Part of a small language model's weights.
Architecture: RMSNorm before each block, rotary positions, biases, untied embeddings, normalized queries and keys, local attention windows, paired heads, gated attention, attention sinks, value embeddings, a smear gate, an embedding shortcut, learned residual scales, capped logits.
Training: 326M tokens, 4481 steps.
Each number is 50 + 15 x the weight over the matrix's rms, rounded and kept within 0 to 99. Layers, rows and columns count from 0.

# layer 5 MLP up, 768x256, rms 0.133, rows 355-382, columns 0-127
50 51 23 57 22 52 46 63 48 73 42 72 89 53 75 55 51 50 48 50 55 43 52 43 55 11 34 58 45 31 58 59 31 29 44 51 43 61 52 32 70 50 29 64 76 49 59 42 58 48 83 31 59 72 49 58 75 37 47 69 52 50 34 46 51 61 44 86 59 86 38 39 51 61 49 31 42 52 53 36 39 36 65 41 64 91 34 49 51 41 63 60 66 68 58 41 35 62 43 40 64 33 63 60 69 27 52 57 62 46 56 77 15 50 44 61 45 30 34 65 63 65 45 26 31 62 54 31
47 47 46 59 54 54 47 67 59 48 41 64 69 55 47 63 39 38 37 61 38 45 55 56 40 25 56 68 53 67 33 57 20 28 45 44 75 38 57 79 66 56 43 69 71 29 48 43 51 47 66 52 86 41 42 68 48 59 55 49 47 73 24 45 43 39 63 52 55 49 45 43 53 69 73 56 27 27 65 40 45 72 33 64 52 59 32 48 57 51 30 41 54 64 49 57 60 52 40 44 55 43 52 34 32 60 33 37 53 42 61 62 35 68 57 49 57 52 63 44 37 51 62 33 41 60 44 51
53 53 45 68 54 56 56 45 31 47 60 49 49 36 67 33 27 59 31 65 41 53 60 69 43 29 78 39 34 25 64 41 53 35 64 52 39 05 61 76 62 64 44 56 26 49 69 34 51 62 78 57 16 42 64 48 42 55 50 69 08 78 39 33 44 35 52 77 30 61 45 26 34 51 62 53 58 78 57 35 57 21 47 69 52 68 48 54 23 60 91 19 36 43 52 49 63 68 56 48 63 39 64 60 77 42 37 77 49 14 12 59 35 53 44 72 23 52 44 53 83 47 30 47 64 66 36 78
69 52 52 67 60 29 56 63 54 46 39 56 58 57 56 50 69 63 63 30 25 55 46 33 41 76 45 45 66 60 27 59 40 68 72 52 38 63 34 50 23 56 40 62 14 25 66 45 76 37 39 22 40 44 70 54 62 79 34 51 44 71 64 61 55 72 44 54 60 49 73 35 49 41 49 67 74 57 46 58 75 52 53 61 59 84 54 74 10 40 35 55 75 48 61 80 69 36 39 42 29 48 59 42 50 46 69 53 48 25 61 35 31 31 67 70 32 54 28 36 30 52 75 52 27 50 43 75
77 44 24 39 88 33 32 49 65 51 19 67 70 54 73 45 52 87 55 17 50 51 37 37 31 24 51 29 50 59 17 53 48 63 29 45 63 63 33 44 73 64 20 76 61 28 52 36 49 31 51 47 45 55 13 55 66 62 53 41 30 38 41 26 82 49 61 36 32 37 65 58 55 42 12 50 25 53 71 78 33 34 62 40 63 53 62 48 49 44 21 29 40 64 65 51 61 48 43 51 43 07 35 38 46 33 60 51 60 42 58 41 65 61 56 53 58 23 39 29 29 51 62 48 65 69 64 76
79 66 75 58 67 58 54 36 50 63 40 51 76 11 38 50 58 56 45 46 66 67 31 46 58 38 91 28 34 14 43 63 32 34 32 39 34 61 22 46 65 52 46 32 52 07 24 48 14 50 41 33 60 36 61 19 61 99 48 41 47 38 60 76 18 49 63 43 41 23 62 44 59 46 68 56 55 51 46 82 70 30 42 50 63 45 56 34 35 43 55 70 58 77 59 40 34 77 33 61 54 66 74 52 63 68 46 62 50 66 76 38 71 79 69 47 84 22 48 44 47 41 41 65 52 74 59 61
70 57 71 43 49 37 33 43 35 52 56 42 64 39 25 65 49 66 69 56 48 64 74 25 67 50 29 63 48 40 61 49 28 39 69 51 49 82 49 38 51 58 57 61 38 32 49 40 38 50 67 41 29 29 50 33 43 61 49 32 55 39 30 48 50 63 65 64 60 64 41 62 37 76 29 50 34 54 73 38 56 64 73 43 57 58 30 66 38 36 37 51 73 45 61 53 30 59 31 39 61 76 67 60 61 52 52 55 64 66 47 54 52 23 53 29 37 52 62 52 10 42 25 22 35 66 69 34
59 30 48 67 58 31 51 64 41 43 58 27 59 60 44 57 38 65 43 48 79 37 58 54 43 58 61 45 60 54 53 82 71 44 57 77 32 64 65 31 27 27 37 38 19 39 57 41 31 72 57 86 75 30 62 58 71 13 50 56 31 75 41 34 26 86 56 41 26 58 17 33 32 56 51 77 49 62 41 71 64 62 51 62 74 41 26 70 53 31 66 57 43 51 82 65 94 79 53 50 60 26 40 52 40 42 43 36 46 47 45 26 40 54 64 50 62 56 42 40 58 80 48 64 60 86 61 66
55 67 26 25 75 44 50 32 65 61 70 43 31 53 71 68 37 59 54 48 71 46 63 61 49 47 65 63 46 42 64 50 27 51 65 37 64 66 68 89 49 72 29 44 44 35 56 42 46 57 56 27 51 53 59 83 44 78 35 48 41 10 67 49 50 38 57 56 50 22 62 50 66 56 58 54 41 40 53 42 52 68 61 71 44 47 54 51 12 55 40 50 37 42 48 62 46 63 18 50 46 22 39 50 47 50 30 57 35 73 44 54 23 65 35 25 45 44 56 34 25 74 65 70 42 44 26 52
40 68 47 47 39 57 55 58 49 57 67 73 70 73 13 34 48 54 56 59 53 52 53 33 62 53 28 44 54 61 37 53 36 51 63 46 37 63 46 59 55 22 32 21 74 82 69 74 49 35 34 99 70 64 41 48 47 48 69 68 39 30 41 60 34 55 39 29 45 36 49 56 56 71 55 79 17 61 46 44 40 58 33 64 44 46 53 61 39 39 24 75 38 40 53 25 33 38 55 56 42 49 31 39 44 89 61 57 44 64 39 69 68 37 33 23 50 21 41 35 44 49 35 60 55 60 44 53
72 48 17 34 14 52 43 68 88 61 52 34 71 68 68 40 59 53 79 35 50 43 64 35 54 97 40 36 37 44 69 45 56 72 56 51 39 76 51 29 59 72 45 27 37 33 61 43 85 53 40 55 80 64 49 38 56 57 40 49 83 33 37 60 55 56 07 06 45 34 48 51 30 20 50 46 26 64 33 66 54 42 35 55 51 41 42 56 66 12 56 56 67 43 49 67 49 45 72 64 44 49 54 70 51 96 63 21 46 53 37 49 76 15 50 63 63 39 62 55 54 51 53 55 43 77 04 57
54 50 56 47 53 20 33 39 48 51 36 63 62 50 42 27 16 59 51 42 29 54 39 63 73 63 56 21 73 35 52 45 76 75 54 29 62 55 42 39 39 52 23 19 60 49 71 73 25 71 63 27 41 29 86 50 70 78 73 40 39 66 43 36 70 58 50 26 49 47 59 69 27 54 49 57 35 67 58 42 38 27 34 42 22 39 41 25 40 54 22 67 37 33 67 59 66 50 37 30 41 82 41 57 85 61 69 40 55 23 56 66 45 48 53 61 43 64 67 51 43 65 52 41 31 34 62 48
56 46 53 57 46 63 66 49 44 13 44 65 53 55 65 44 42 59 45 43 24 63 26 44 36 46 80 19 57 56 13 76 58 44 42 45 39 39 75 30 47 45 71 57 26 32 29 18 59 83 59 41 62 44 49 52 68 39 53 38 52 43 65 66 65 68 65 15 76 63 46 37 57 64 66 67 57 44 54 47 59 31 38 51 78 74 57 77 26 36 36 57 48 59 60 44 61 54 48 75 62 45 54 47 54 50 26 27 39 51 72 52 61 68 55 56 78 54 52 51 59 69 28 57 65 54 66 39
76 49 47 54 50 21 38 60 53 52 57 51 59 74 29 52 53 45 36 64 51 64 60 35 39 68 40 41 44 58 44 64 42 58 45 52 52 71 33 37 54 41 56 31 37 64 49 61 47 54 63 22 68 56 73 39 62 65 59 48 39 46 64 47 55 52 38 46 28 61 47 38 48 61 31 75 23 62 64 30 58 66 69 70 61 48 52 34 71 75 48 56 38 62 57 49 38 56 62 72 57 52 56 63 57 41 80 75 75 64 52 59 74 67 54 55 54 49 50 50 41 60 62 44 40 45 46 36
45 60 64 39 64 49 53 40 30 58 56 57 44 38 62 50 18 71 35 72 64 54 45 54 53 49 46 47 55 37 38 41 54 47 49 54 67 56 59 48 58 43 50 48 52 32 28 02 68 64 53 52 62 43 40 59 57 72 27 42 27 45 45 39 68 46 40 51 40 78 52 29 59 66 80 74 69 68 58 44 50 50 56 59 34 30 47 16 63 47 49 65 45 42 47 59 47 52 36 58 60 52 46 69 53 68 55 49 60 40 44 58 52 55 40 41 26 54 36 59 51 56 54 76 47 66 55 64
68 40 58 81 39 38 55 51 33 40 33 69 41 60 56 47 69 44 46 51 50 58 75 64 33 55 38 36 45 62 68 53 48 33 68 40 43 43 68 51 59 37 39 36 56 57 52 63 51 55 44 53 51 38 53 50 69 30 31 48 61 49 31 37 39 50 56 61 32 62 38 51 32 60 60 46 53 40 38 58 42 54 38 47 38 38 66 38 46 58 46 35 47 69 56 45 75 33 54 65 25 62 57 40 53 62 42 31 54 30 63 59 54 61 52 54 30 44 58 34 59 09 53 66 52 61 61 53
47 47 82 32 80 46 07 55 41 50 54 44 30 50 54 51 33 40 87 77 78 68 41 19 60 47 72 40 34 40 65 56 38 57 28 54 45 24 52 26 47 51 46 58 47 44 62 56 57 51 35 52 80 65 74 79 42 49 59 32 56 25 45 64 26 42 45 54 57 53 41 33 66 54 56 32 48 61 68 66 39 53 37 43 76 45 67 53 34 45 56 55 55 21 80 43 73 39 68 58 52 76 65 59 56 54 68 46 64 65 40 55 40 28 41 75 62 63 53 34 60 37 49 51 65 33 57 30
38 45 37 10 30 37 55 74 55 28 71 59 31 36 58 64 41 77 38 70 34 66 48 64 60 40 36 50 52 22 28 21 63 39 69 39 60 50 61 44 52 42 38 54 63 43 59 34 57 39 72 49 51 63 29 57 60 73 51 68 78 69 56 66 22 51 48 44 65 59 41 46 58 65 30 41 54 41 37 58 56 46 55 66 41 33 27 72 35 34 33 19 50 50 92 55 28 42 69 66 57 73 52 66 74 32 50 31 31 59 56 54 70 35 70 25 31 57 57 76 71 84 41 63 59 37 39 56
49 35 49 47 35 61 40 43 40 35 65 77 53 41 64 28 15 48 30 24 38 26 50 54 07 65 67 47 13 67 52 40 57 38 62 28 32 64 33 71 34 85 60 58 51 59 42 70 80 31 67 30 62 47 38 40 59 62 39 25 39 60 71 49 40 51 53 44 29 42 36 42 46 50 58 68 67 49 77 34 55 79 49 47 42 73 52 13 61 90 61 49 49 24 23 47 71 73 58 42 41 45 61 42 45 37 33 56 22 67 54 53 75 41 57 43 33 40 69 34 59 56 58 43 38 54 83 59
67 59 54 43 65 44 37 33 33 66 47 48 46 25 22 61 56 56 39 45 54 97 57 55 51 61 53 38 37 57 42 39 58 43 74 26 40 77 53 62 57 57 54 55 45 38 41 48 46 57 48 47 48 22 26 23 31 56 49 56 60 33 57 80 42 61 43 40 46 49 49 24 55 50 63 37 38 30 36 29 47 58 39 56 89 18 49 58 62 38 73 25 28 65 48 58 71 39 52 70 48 37 50 59 67 55 59 35 38 48 59 55 61 39 52 55 60 56 69 52 75 74 89 43 45 40 71 39
58 62 68 38 54 59 49 79 57 60 42 28 56 47 85 30 51 47 44 51 40 55 37 74 79 50 71 79 58 76 44 55 56 34 64 42 39 68 46 56 55 43 52 66 39 61 61 35 45 68 55 54 59 77 46 29 43 39 41 40 42 34 47 55 61 29 66 31 23 44 60 62 28 62 99 58 40 37 53 50 47 55 77 49 40 66 44 21 70 56 44 42 37 43 40 64 44 42 65 59 46 31 65 60 52 33 51 48 58 65 49 56 36 66 58 51 67 53 43 50 40 53 17 52 47 68 52 50
38 48 74 42 46 53 55 48 55 52 41 50 55 29 37 65 56 59 48 72 38 58 64 53 51 62 52 36 36 28 39 38 48 39 54 45 50 38 46 64 38 39 30 53 68 34 68 59 55 35 67 56 35 54 32 66 41 49 30 47 41 46 49 71 74 42 62 51 40 65 45 54 43 16 55 52 16 39 49 52 64 42 43 69 61 23 63 53 49 46 85 71 55 59 40 49 52 42 69 28 65 54 53 38 18 48 69 67 59 67 52 31 56 59 33 64 29 38 22 41 77 46 72 45 26 54 66 77
62 54 50 49 62 34 61 51 45 25 41 57 74 42 50 44 54 45 61 41 55 29 45 36 37 29 44 55 43 43 72 66 44 25 77 42 46 48 28 47 56 32 42 48 41 31 41 55 31 51 62 81 48 45 63 40 56 51 39 55 50 61 57 41 56 71 80 38 45 49 50 60 31 56 76 54 55 54 44 39 79 45 55 09 62 66 57 52 38 61 55 76 47 39 37 60 50 66 41 36 58 58 60 59 24 20 47 52 45 62 33 47 51 70 53 19 52 63 36 49 51 45 72 58 64 46 58 50
55 44 32 43 37 29 64 50 46 60 43 57 62 56 32 49 49 24 58 34 71 36 28 40 70 53 40 38 69 35 52 61 60 40 36 63 73 40 42 44 24 59 67 61 46 63 60 23 65 48 43 24 65 97 56 44 31 47 44 78 57 36 36 66 41 43 49 53 40 60 66 35 67 78 56 60 71 37 63 75 32 72 37 41 69 10 56 43 58 57 38 66 50 58 30 65 48 58 63 43 32 58 68 55 34 53 57 42 30 42 41 39 85 43 59 60 37 59 54 63 72 38 21 59 38 35 67 64
60 70 42 48 50 55 46 47 60 70 72 32 51 61 63 39 18 67 50 81 54 50 41 70 44 35 32 41 36 40 55 57 43 50 59 31 38 63 27 08 41 60 53 66 71 47 59 47 46 41 57 60 34 61 43 46 50 89 62 39 51 71 32 43 53 21 68 64 22 44 52 42 29 59 23 26 34 57 39 47 25 73 65 50 81 15 61 48 42 36 56 59 44 50 47 34 48 53 67 47 28 24 62 50 56 32 53 56 32 61 49 36 71 13 60 56 47 44 59 55 50 65 29 71 31 50 44 89
57 49 36 63 33 28 33 41 59 11 60 56 45 38 48 56 38 43 99 40 53 49 60 88 45 77 71 41 51 74 61 35 21 72 18 47 05 52 49 64 45 51 59 56 53 40 52 57 76 27 44 78 54 47 44 52 57 40 38 22 29 71 71 92 20 75 42 48 49 31 55 47 34 52 27 43 65 79 51 74 47 55 56 79 66 20 42 39 47 49 47 45 55 48 61 43 25 33 51 37 58 70 31 62 30 48 33 41 29 89 21 55 47 57 66 19 58 79 58 95 57 65 64 45 53 75 34 55
57 56 44 19 57 76 37 53 59 57 42 48 45 78 79 39 55 43 39 63 73 77 67 32 57 09 73 55 26 41 45 71 52 54 77 47 70 41 40 42 44 44 58 36 50 49 28 36 46 53 51 57 58 66 70 53 29 78 65 34 25 46 67 33 33 34 53 20 37 85 39 44 37 66 48 60 52 20 52 80 60 67 53 34 74 69 54 56 45 64 37 53 66 51 53 53 54 56 47 60 64 62 56 49 57 46 32 27 45 63 23 56 48 68 51 37 50 60 77 46 50 49 63 40 53 23 37 31
53 66 58 38 58 61 74 77 35 66 76 39 58 53 70 55 61 59 62 59 68 63 69 49 19 28 41 52 40 45 50 54 50 19 65 31 59 29 49 57 51 65 47 46 42 40 37 52 49 48 77 39 21 45 34 30 81 62 75 44 58 69 42 52 32 40 60 53 60 50 48 65 51 42 26 41 09 45 43 38 58 37 48 49 67 70 61 47 52 61 81 45 57 66 58 67 44 76 38 49 49 34 67 24 52 63 38 41 43 47 50 37 62 33 39 64 57 41 48 32 45 42 30 33 55 45 65 66
# layer 5 MLP down (transposed), 768x256, rms 0.0637, rows 355-381, columns 0-127
64 70 55 45 40 43 61 30 54 34 65 64 51 77 24 44 30 47 57 77 44 49 79 76 52 68 16 57 36 79 63 52 49 35 81 63 47 35 54 39 06 46 55 43 57 51 47 53 73 60 64 91 78 55 12 42 31 29 55 48 15 61 56 39 37 33 31 65 68 75 61 56 55 50 51 36 52 51 49 46 55 38 74 53 56 38 52 25 59 76 43 53 41 40 50 65 43 14 41 50 67 69 57 41 49 43 40 40 36 44 31 48 38 21 25 49 48 44 64 29 36 50 26 59 58 26 64 67
79 67 77 53 57 82 55 54 55 77 72 23 59 62 38 52 36 70 68 59 40 37 51 42 50 51 39 37 35 43 64 53 33 33 70 45 44 53 37 51 35 59 37 58 66 55 57 61 45 62 35 37 61 40 49 55 51 75 69 65 51 53 69 44 37 35 50 83 60 38 74 43 57 36 36 65 47 31 57 49 50 59 48 57 44 51 53 50 36 43 38 83 49 72 70 31 49 47 60 57 47 26 49 37 35 43 66 63 49 33 58 53 42 29 33 44 41 81 28 50 65 61 39 38 70 41 67 45
47 46 65 57 35 54 63 79 50 38 30 45 66 50 36 39 48 47 63 58 47 05 56 54 67 39 47 42 71 41 51 38 84 18 26 24 68 35 62 36 53 26 65 36 32 64 67 41 57 49 27 39 34 40 71 27 39 36 57 57 51 42 67 34 86 47 66 26 27 38 51 34 32 76 73 53 43 54 23 36 62 59 50 43 48 60 56 54 34 37 71 51 47 32 57 39 53 58 43 31 78 52 73 30 52 33 50 42 59 63 39 64 26 35 61 42 41 49 67 30 58 37 70 42 53 57 54 58
41 58 56 59 69 22 75 63 38 23 33 58 58 58 39 31 57 57 71 42 38 48 36 52 28 58 08 49 41 31 52 61 48 62 44 23 27 76 56 74 68 70 44 42 29 55 48 37 32 29 33 57 43 39 70 65 56 54 46 61 23 58 33 59 40 63 65 78 84 59 47 32 51 42 62 48 39 61 49 58 53 66 32 38 65 41 37 42 56 39 51 65 53 40 61 55 49 35 47 38 77 49 57 55 78 56 60 58 46 52 72 40 44 34 45 74 38 59 44 36 32 45 40 69 51 73 49 54
55 72 65 65 20 53 49 38 47 36 60 40 63 74 97 23 41 61 45 27 37 30 83 24 52 45 40 48 74 65 37 62 46 50 54 69 48 65 46 33 55 47 51 55 72 49 67 32 41 69 30 64 52 62 58 67 48 53 44 53 58 48 32 49 47 23 62 31 64 69 43 41 57 54 52 44 27 43 60 87 26 59 52 52 06 66 38 35 51 35 38 38 55 45 34 31 40 80 24 59 48 53 71 41 49 61 72 45 44 49 29 44 44 65 56 15 53 83 44 32 39 50 29 70 53 73 50 39
34 70 24 52 34 40 41 65 46 44 38 58 24 83 41 19 31 57 61 29 71 73 65 47 75 40 38 77 38 45 43 38 57 46 77 38 73 51 51 33 56 42 43 40 50 55 51 28 75 54 25 08 52 37 85 51 44 44 61 51 60 75 63 75 42 71 36 38 41 57 65 70 16 64 70 79 42 63 50 42 31 72 51 45 49 37 67 61 60 63 61 41 59 62 42 84 96 45 43 42 55 50 37 52 53 52 54 58 48 44 28 68 30 20 61 46 64 32 35 69 90 57 87 53 78 47 42 47
36 51 70 26 61 58 66 26 50 46 68 60 32 53 26 66 37 44 70 54 28 31 50 65 30 49 39 55 44 46 70 55 42 64 68 53 44 48 51 55 51 57 76 45 39 56 40 38 43 42 59 72 79 50 47 52 47 42 54 63 68 47 75 41 49 65 44 24 71 37 56 75 43 46 68 50 61 17 78 47 66 42 41 36 37 70 48 57 61 64 37 62 43 46 66 82 48 57 50 48 32 60 57 42 58 71 69 73 45 45 43 56 51 56 48 43 43 75 32 64 50 83 50 43 40 41 34 39
60 45 07 66 29 66 75 60 34 47 30 45 72 31 54 31 23 35 49 74 58 59 31 67 31 52 66 62 46 40 45 61 45 46 45 48 48 49 08 58 72 65 58 56 24 54 38 29 65 45 37 38 78 68 55 18 47 41 73 62 37 66 78 63 37 40 54 49 73 31 72 56 80 42 62 70 73 43 87 51 48 61 30 69 19 56 46 66 61 39 71 19 55 35 82 69 60 58 42 58 42 80 62 41 50 45 57 55 47 40 37 42 46 50 56 49 63 47 45 66 39 56 58 54 87 44 50 77
62 70 24 47 77 40 50 57 59 10 62 54 34 50 42 66 42 72 33 40 42 36 25 50 44 41 69 54 89 38 45 66 78 64 50 43 38 46 71 61 46 03 46 56 41 29 68 54 67 45 51 63 44 58 59 52 30 29 24 40 32 55 63 53 51 52 67 67 43 62 52 54 63 53 43 48 43 46 46 46 42 79 66 36 56 43 87 36 52 41 62 61 39 39 12 67 64 40 45 45 53 48 40 48 48 32 80 57 39 39 34 36 35 47 66 47 44 61 75 50 87 48 21 67 34 39 43 42
60 70 76 40 48 71 57 56 37 63 63 51 71 59 53 54 57 57 41 88 32 49 52 80 53 42 72 42 36 61 50 30 36 52 63 40 57 80 38 44 28 53 34 21 66 32 50 36 59 53 44 54 62 48 44 40 40 40 61 88 19 35 33 60 42 30 44 47 55 64 49 45 55 56 62 61 32 44 55 27 63 53 62 38 57 59 45 56 37 26 47 50 72 50 26 65 79 59 67 39 69 53 45 78 55 40 85 39 46 53 59 65 41 44 46 34 45 21 67 14 32 34 42 53 61 27 38 81
71 35 68 70 75 80 64 58 42 62 50 65 67 52 68 49 42 53 51 42 31 55 52 55 57 60 33 69 51 24 69 56 73 47 63 49 65 52 53 41 57 45 91 28 52 11 70 96 38 43 69 61 46 78 30 33 62 36 35 62 56 30 26 52 49 45 49 51 56 49 68 41 39 38 38 32 54 22 91 68 42 33 30 44 49 28 27 67 64 40 65 56 72 11 43 40 06 54 57 40 55 82 56 53 26 75 47 61 60 44 12 42 52 61 56 52 39 41 55 31 60 45 49 58 51 29 45 42
22 63 35 41 79 27 36 46 66 40 44 53 26 58 76 71 22 51 58 57 36 35 75 71 59 50 69 41 79 59 34 51 46 30 38 40 48 61 44 50 39 27 45 53 68 52 24 46 41 56 43 55 50 52 53 59 25 29 58 58 32 46 71 39 49 38 72 53 43 85 27 53 45 46 27 77 44 58 59 60 59 48 56 60 51 63 41 44 09 49 46 84 55 57 49 45 75 58 48 66 61 71 39 38 38 37 56 58 00 37 28 29 60 63 61 55 59 48 54 33 64 54 35 94 33 42 39 25
52 49 63 55 32 61 44 58 62 54 44 55 42 58 36 63 50 60 49 61 20 80 61 53 87 35 38 51 48 55 56 62 41 49 60 54 64 40 36 09 43 48 62 54 41 55 35 33 58 65 36 48 57 18 48 43 33 46 72 56 65 21 74 49 42 57 37 37 57 46 41 46 48 33 76 75 59 42 45 58 33 40 33 51 76 53 65 46 27 57 55 37 34 38 44 32 43 58 56 49 33 59 42 74 59 54 24 63 43 65 34 58 38 53 64 60 14 36 51 76 74 58 56 41 65 53 63 45
48 52 35 44 72 44 63 36 39 60 31 50 33 20 25 66 54 11 75 42 69 51 65 45 56 19 43 54 54 46 38 40 37 39 50 32 65 74 16 43 51 63 17 59 13 35 22 63 55 68 55 44 55 46 56 70 62 54 28 42 68 54 63 43 58 42 47 57 43 70 58 65 38 27 73 31 18 49 51 54 68 66 68 56 21 49 44 57 76 66 24 60 50 29 64 49 51 51 30 54 37 44 46 76 53 46 28 38 32 27 29 77 50 00 36 32 68 87 54 57 59 46 62 63 29 48 67 57
45 62 20 55 53 65 41 22 57 56 51 44 50 59 30 67 45 48 38 43 58 51 61 54 43 62 43 47 43 58 12 33 73 71 41 55 64 65 22 53 30 59 25 68 43 61 50 34 70 75 37 62 58 63 28 53 35 61 55 42 54 44 27 70 50 54 53 48 67 68 65 69 41 36 44 08 58 43 44 53 44 48 07 16 18 50 65 49 50 45 50 44 67 51 66 44 50 34 72 44 62 31 21 69 40 41 55 71 48 72 29 30 54 56 34 42 24 45 14 51 83 67 38 36 39 56 33 58
29 67 49 56 56 70 48 27 47 63 76 48 49 53 24 51 29 30 46 36 55 68 36 50 45 30 20 55 39 59 47 59 56 63 61 84 60 62 35 63 40 08 48 35 52 43 50 58 32 46 26 51 51 53 49 68 57 47 58 25 58 25 40 65 61 59 44 59 46 57 62 59 50 35 67 32 25 63 51 65 51 42 50 47 27 29 61 39 54 67 40 47 70 57 50 52 45 68 27 30 75 31 59 21 56 42 49 41 85 49 38 47 34 66 53 59 46 52 37 48 62 59 21 49 46 72 35 43
44 57 65 50 49 51 40 60 65 49 43 45 44 54 62 47 29 58 07 70 33 60 52 24 56 46 29 53 74 49 66 49 55 56 53 49 29 62 61 52 77 54 43 39 68 23 56 76 46 34 46 25 67 49 45 56 66 41 67 34 59 52 89 34 83 87 68 65 54 56 69 47 51 59 48 24 59 36 45 42 37 72 37 72 60 60 48 56 70 60 77 49 54 63 29 18 55 64 26 46 45 55 69 63 61 49 40 55 37 69 83 15 66 56 54 42 72 68 74 55 67 38 24 57 74 59 24 38
55 40 54 39 73 82 43 34 57 54 46 55 38 60 45 42 57 47 38 23 51 56 32 52 52 56 62 43 81 57 44 30 58 40 63 46 79 44 39 34 39 32 28 22 73 31 52 34 49 32 63 17 61 31 63 74 69 88 20 44 53 53 50 37 45 28 35 49 52 52 54 78 51 35 45 63 40 80 34 40 44 52 68 78 27 50 47 54 62 48 24 31 73 45 70 49 63 75 34 64 59 63 14 59 29 56 22 18 52 46 70 66 45 57 60 59 35 73 65 63 50 65 53 35 38 66 58 40
34 51 64 62 35 40 51 75 47 57 65 37 52 46 43 54 55 33 69 38 69 73 36 37 17 66 34 55 68 46 52 42 36 35 49 39 35 60 54 45 46 13 66 53 35 61 52 51 50 62 52 62 77 35 49 41 63 36 49 16 36 57 35 38 87 71 72 45 43 54 40 46 47 37 40 43 61 60 42 37 42 33 57 51 68 58 75 58 39 54 42 78 27 10 48 57 73 58 51 34 56 54 53 27 45 59 34 67 71 79 87 54 44 61 38 27 50 99 25 53 51 32 50 54 86 39 57 67
51 55 73 57 35 41 37 38 64 59 51 45 79 53 75 60 39 33 60 42 40 42 45 43 75 38 49 29 45 62 36 36 51 27 46 17 39 59 50 44 57 50 22 42 39 45 35 48 45 50 42 55 32 71 78 54 46 35 56 34 79 65 70 59 55 50 62 58 53 68 25 09 37 53 53 59 49 47 36 52 67 26 69 79 55 51 11 65 36 63 35 65 38 42 19 29 49 60 54 46 71 72 54 52 92 40 78 47 44 40 74 40 31 71 54 27 64 58 29 52 73 59 46 45 60 38 80 59
47 34 64 56 69 50 58 33 26 59 53 58 66 23 42 63 42 67 43 81 42 36 58 66 41 42 50 42 27 51 66 28 49 72 91 39 24 53 23 60 76 48 62 78 52 55 35 26 29 50 56 41 49 38 42 66 36 47 52 58 48 58 45 64 38 28 29 34 52 47 37 66 37 44 83 37 29 69 51 66 73 37 39 74 61 45 56 45 54 43 79 85 58 34 30 67 38 30 36 71 70 68 41 58 60 65 29 75 60 48 41 41 32 60 37 47 39 42 51 67 86 67 52 43 55 38 30 44
46 55 74 48 38 66 52 53 47 47 42 29 60 36 56 69 51 36 49 53 20 61 59 61 78 35 68 05 60 53 43 18 61 55 44 30 41 39 66 49 52 57 16 41 46 42 54 52 47 47 74 33 51 57 76 63 39 26 38 45 32 54 41 52 54 40 59 44 48 58 57 34 71 67 64 56 27 65 41 66 55 56 35 70 52 54 62 17 41 25 58 61 47 45 41 34 50 56 63 46 57 53 46 49 51 43 42 53 62 57 28 21 47 20 45 30 65 34 44 32 28 69 47 42 50 59 55 43
42 58 47 55 55 49 41 48 21 65 48 67 56 36 52 53 60 81 23 62 63 50 51 56 67 23 65 56 49 54 58 66 46 62 41 66 43 54 63 27 64 44 33 50 47 40 72 43 50 62 43 57 41 48 56 62 39 44 64 20 60 62 32 62 31 61 32 36 55 52 44 48 42 52 63 53 18 55 68 36 45 47 41 69 61 24 51 45 48 25 19 45 59 55 35 52 27 71 73 58 43 57 81 29 72 57 76 46 74 60 59 61 69 40 46 50 59 55 49 52 37 84 38 55 24 66 54 54
52 42 67 38 17 62 00 37 56 48 46 41 30 90 67 26 52 60 31 47 25 43 58 47 30 49 50 49 09 49 42 58 71 72 37 30 44 78 39 44 34 51 32 55 56 52 26 35 47 64 48 53 27 50 69 57 48 55 47 55 55 69 37 68 39 30 63 36 51 56 60 75 33 29 55 81 82 49 54 55 44 53 32 83 43 30 43 68 22 58 52 73 53 66 24 65 74 54 43 62 31 42 59 82 58 68 31 31 55 54 41 40 28 56 60 45 27 25 56 50 22 58 63 29 44 86 73 72
44 49 75 60 45 75 44 35 51 32 64 50 67 48 73 39 42 47 58 57 62 62 37 66 71 38 52 49 29 70 37 31 70 12 32 40 35 69 53 45 31 22 73 50 65 51 60 53 73 62 49 57 35 60 63 45 43 32 51 51 37 55 47 34 90 16 51 36 45 69 45 38 37 22 52 57 71 43 66 41 51 41 32 85 36 71 20 46 81 59 69 43 50 38 28 48 28 54 52 64 30 67 26 49 83 51 63 31 65 18 55 22 26 29 50 56 64 56 48 72 42 67 42 44 45 39 31 70
37 12 65 76 37 52 40 60 56 21 25 38 70 44 34 28 70 45 63 69 53 48 81 73 50 47 47 24 24 39 61 47 30 46 62 53 34 49 53 57 12 28 48 66 20 65 58 55 51 19 73 94 40 26 03 56 34 74 32 49 40 41 20 71 87 20 69 49 46 47 53 24 40 29 71 71 63 44 58 48 47 70 75 51 65 30 77 32 48 60 39 63 53 57 58 19 55 49 47 49 62 54 56 85 44 69 49 62 51 37 54 50 50 35 49 51 46 72 68 48 56 31 55 37 66 38 33 50
45 47 38 52 51 52 59 37 51 77 49 54 54 38 37 71 41 79 24 42 38 33 26 39 54 40 31 55 51 30 89 31 23 49 12 52 48 25 16 38 65 46 30 37 66 68 33 67 54 71 50 49 66 53 21 43 37 59 73 55 35 39 56 51 53 64 39 25 42 29 35 47 57 54 46 49 48 36 37 47 47 44 71 42 27 67 58 50 51 69 60 60 71 45 47 42 53 55 36 33 45 55 28 78 41 54 69 63 29 58 69 43 62 51 17 78 65 38 63 68 64 51 46 38 48 95 45 33